config.yaml
num_hidden_layers: 13
hidden_size: 256
num_attention_heads: 3
num_key_value_heads: 3
head_dim: 128
intermediate_size: 1024
vocab_size: 8192
hidden_act: "tanh_gelu"
norm: "layernorm"
norm_place: "pre"
norm_eps: 1e-05
positions: "learned"
qk_norm: false
attn_scale: 0.0884
bias: "all"
tie_word_embeddings: true
parallel_block: false
init: "normal"
init_std_qkv: 0.0358
init_std_o: 0.0445
init_std_up: 0.0513
init_std_down: 0.0513
optimizer: "soap_variant"
learning_rate: 0.0115
weight_decay: 0.0
lr_head: 0.00955
max_grad_norm: 2.0
warmup_steps: 200
schedule: "wsd"
decay_fraction: 1.0
decay_shape: "pow"
final_lr_fraction: 0.0
batch_tokens: 262144
max_seq_len: 1024
doc_mask: true
train_tokens: 945900000
max_steps: 3609
dataset: "wikipedia_en"
Each number is 128 + 32 x the weight over its row's rms, rounded and kept within 0 to 255. Layers, rows and columns count from 0. Numbers have three digits each. The size before them is the row's rms in percent of the matrix's.

# layer 6 MLP down, 256x1024, rms 0.0513, rows 214-255, columns 64-127
103:096121136126131110178109112107136162145139132166134165153154124141155145165075075124075096102126144187151142072122139179151154100146082118175119108154161048156112129124115153116144190155140134
094:073123155041109122143150136131102105125104160088129112132184210143106152127136095146106079163131059101121155102100104114134134141133102152094137100118134143137047155132113088053093125123135141
101:130167136167113092094094148133110114135099137125109120120120130148192087093112131117141178103100152104105116100094090141126105130139135120093146146084098187136130074121136138128128104087170149
108:123059125099126114077153125145107048113077107136085146073116158098114091151096076068138135188171095144069132195124046112118141145084092168096138099181142130168057179058089103104130190103147125
096:189123160097079151138133147098062133147151121154087054141061066102086098094137177138168117149072141124129155104097155123140123108105142114138113137100117099157112109143136127083133142148116150
101:118145120102104176151124128183141122072116168097100110117115062115126069121167114167147137090104113129104087072151083099085149131131165178096147121114149156163177177166152180089136117074119132
097:078121115145095188095074110145070130129111095152148178126116165141126186152069143048158109125168183124166098085093145149115130123159127146089168135110122116145159146107136175106101175120168161
098:113162152099129160114104115148124184126127143108138110130137130100142096174153083141153202131110164082116127114088188148119057123132126135132134105182148126144131123126104145126146212083159155
101:114192144138171136107118124151158127103194129142077136108141116152118156132122125134068192094115097158094107169161129123128103084135119073119042131129130170139151135160098150095139094153124137
100:146084133144119085119105084095144073171093105184154147177152143124071105123158096181083201135137087181130103190149199113122120085182103134108139105160150130155109120168129163133176119172143157
101:137082129173098116211153119024178117150130077136128136111121151121120106145146105145062080178156087146166096115119179109119134122118107105098158145105161129091120120117168136093075155141104142
103:130136088122187154209180158182136146153173095170074140156157097190080149107091173128151100097090163138160185157114130117107129148080107152126099129170095102179183126128125160139081139107153183
095:123097117077116159049109162104125092141084188158167094102137074077094151143138109093178142180194091106151116096121084143143128181201155142112149067105128183170116114178149165100087157107086177
097:178045128215097179115132157134125163113093119107186167124105093173140084140168143168112101164177116149035154161169089142137165115093106134140132083147144151176129148143100130169136161132151143
100:090115045141133161106119113089192077106174111111140135099111166092087176069139131163075134149118100197158126147168096128100120109094104200112128150108142216153165126138151106109087119138095085
100:145099156189070089176130126188133163137098149168115070128098137099166184125114073138131137123099086097057139117139073150116147204134171149121082180125115138132155116082138091135136107097160082
096:149140227159184119082085185131175159144115107122183118132095057110128142149126123119118150107101149110156091171093116115153126164178127116126125159097128124115144153139104157104147140173053126
100:152197145137083160137129176168159132146167145105140113075130148128121126136106139148144164134127169131102127064103111115140141115124142112132121196107146136179152127130178129162077143111113161
101:139096087160151171191130187118105153075104128105158090069036032139127097094119128165178134124139091141174110127114136123162102075151078149144136066193096166126145107071144127123146143069200112
093:112150127211084126136100096142157131114137139101147124170105152156155098127112090143085143152100144143042140115099100145143125145114096125133110121159058049156120174111117106161094122141164104
101:123115161116200111111099100139144102173144104112138160157065131122204148080165161131169148061111090126141104152096143177141168113177127126113103138169131162110163104163105141139092173172120112
100:140128175201150146050155115099131197097159134132189097097095090164120125135108175160170145160169098136165104132103104148136133164074065120126158129154113165127085106118147086146101109170117115
101:146156143069147096140162109161142077138188154094085178131084118191134121110121106178127135161131186105118061114107212126091094163120145114182177099142134112136082110074125048142061093185107147
100:177174059130156176126169168151131173119137097139112125153160152132085188098126118140073077151116171116076096153181109138154188080150144081122120124175095180184168146114118172116064150074136153
103:148163145108146115170199107202163125114101075125136094093191132182120105113188104132076114100116127132112136124184131135111125173131136129108116101178165113144126143105119119090136103114052179
105:118149121142180190078061184104129168156173146088147135090116109115114115133192124177135173179095140111090163165089148136145084106149122112138171129159104130041100127168127068121113120098191110
102:139088128175105165127134159102131074179127161126087181177105096162094149126106106157179185111166135110082143158124134138163147164152099150085144180112116116136188103165154115126118083120070134
100:098093134158095172170124139150164115114103119067128116116163172141104125088206133190146097132116097141158100173095143118154141119108145117086175118133113166065120092131075150111137172145112085
105:150197156188175111115182123105148146114102138085084143084133164172109156039140066130139106088168118151171138122071091116105111152156103087087073105086116127095164213148182063093134120086128185
101:169145171109109142139165160133126058112134124168107140123174087121105126153133154077129152165122152060133127116173119144100183105171098077158079143166078152158110120119112139152191096092122173
103:105067101143096113144122149151134108119134149151108107114125182098084148106137159187142107138116092073143142177084120132091090113119130081166086135121184120130147100136105181075122133098148096
101:067159126159118112134132117143126170118181134102126130124152136105136171084205154099057113149180126106092091104096056139128176108117099111112094156077133131134117099110124180093109123122146150
099:086123180186129133105199124093139129149112112163152164155154139142151112122099161160149036117107147130141139138093040149141112163145167154164177163107127081133119069081136145140141161103183153
102:170191076137091150155147146071160150083106113099147111102091088069085161118182107130090167102160181151204110082121134128170071146139148107124208133140167066147102103086102124172164134173218132
100:154081190145060137138157185153082106121111081164120145116125147059072066140090159125165182111108123083081114110168176084136152091142143131162113133134132143101115123103100134159103106095121136
101:113108146093138158107132117111097159080089147176164140153175133056075128140149133099164138183180133143150128105130202167084067105113161137079131156136103124108084096154124121195138038123092119
098:108120160136154130143152201083163091136152143150100107100144107158167149171156119122122158192168085127035078110168106059121160153076124109118201160076171140089093077059135084160080150124098184
099:158156098105125120158173095124080154168144149173175128159128143111099139133112113136139092144108098114093107090153099114082167059081157106148102096137136122135120182129135127149123114127125093
103:184130113143086139131175113135102108096156104174121105167171088160112165129120090088163114123089107087143046173143113141160092116082124129120145158096067150136132159142095093103133109060150108
101:143197112138130154154114154146112099142117117066047130160152104126147158138161181078144103100175164128144183085159113162059077102169200111134058158117101095114120097189130130162130157114134119
098:136132146114080072106140173130098133144124144097154069170189174162153110108174152099109150091143163185107132100130084175113142156118086094118189095192169098138155140069151148122147097134160085
100:121111098172128155081176149134051126172066069130099136129164115180161131184174146108141153133120123170125111168160148124129125146171130115100141136112136092160092127141121156103139074103133155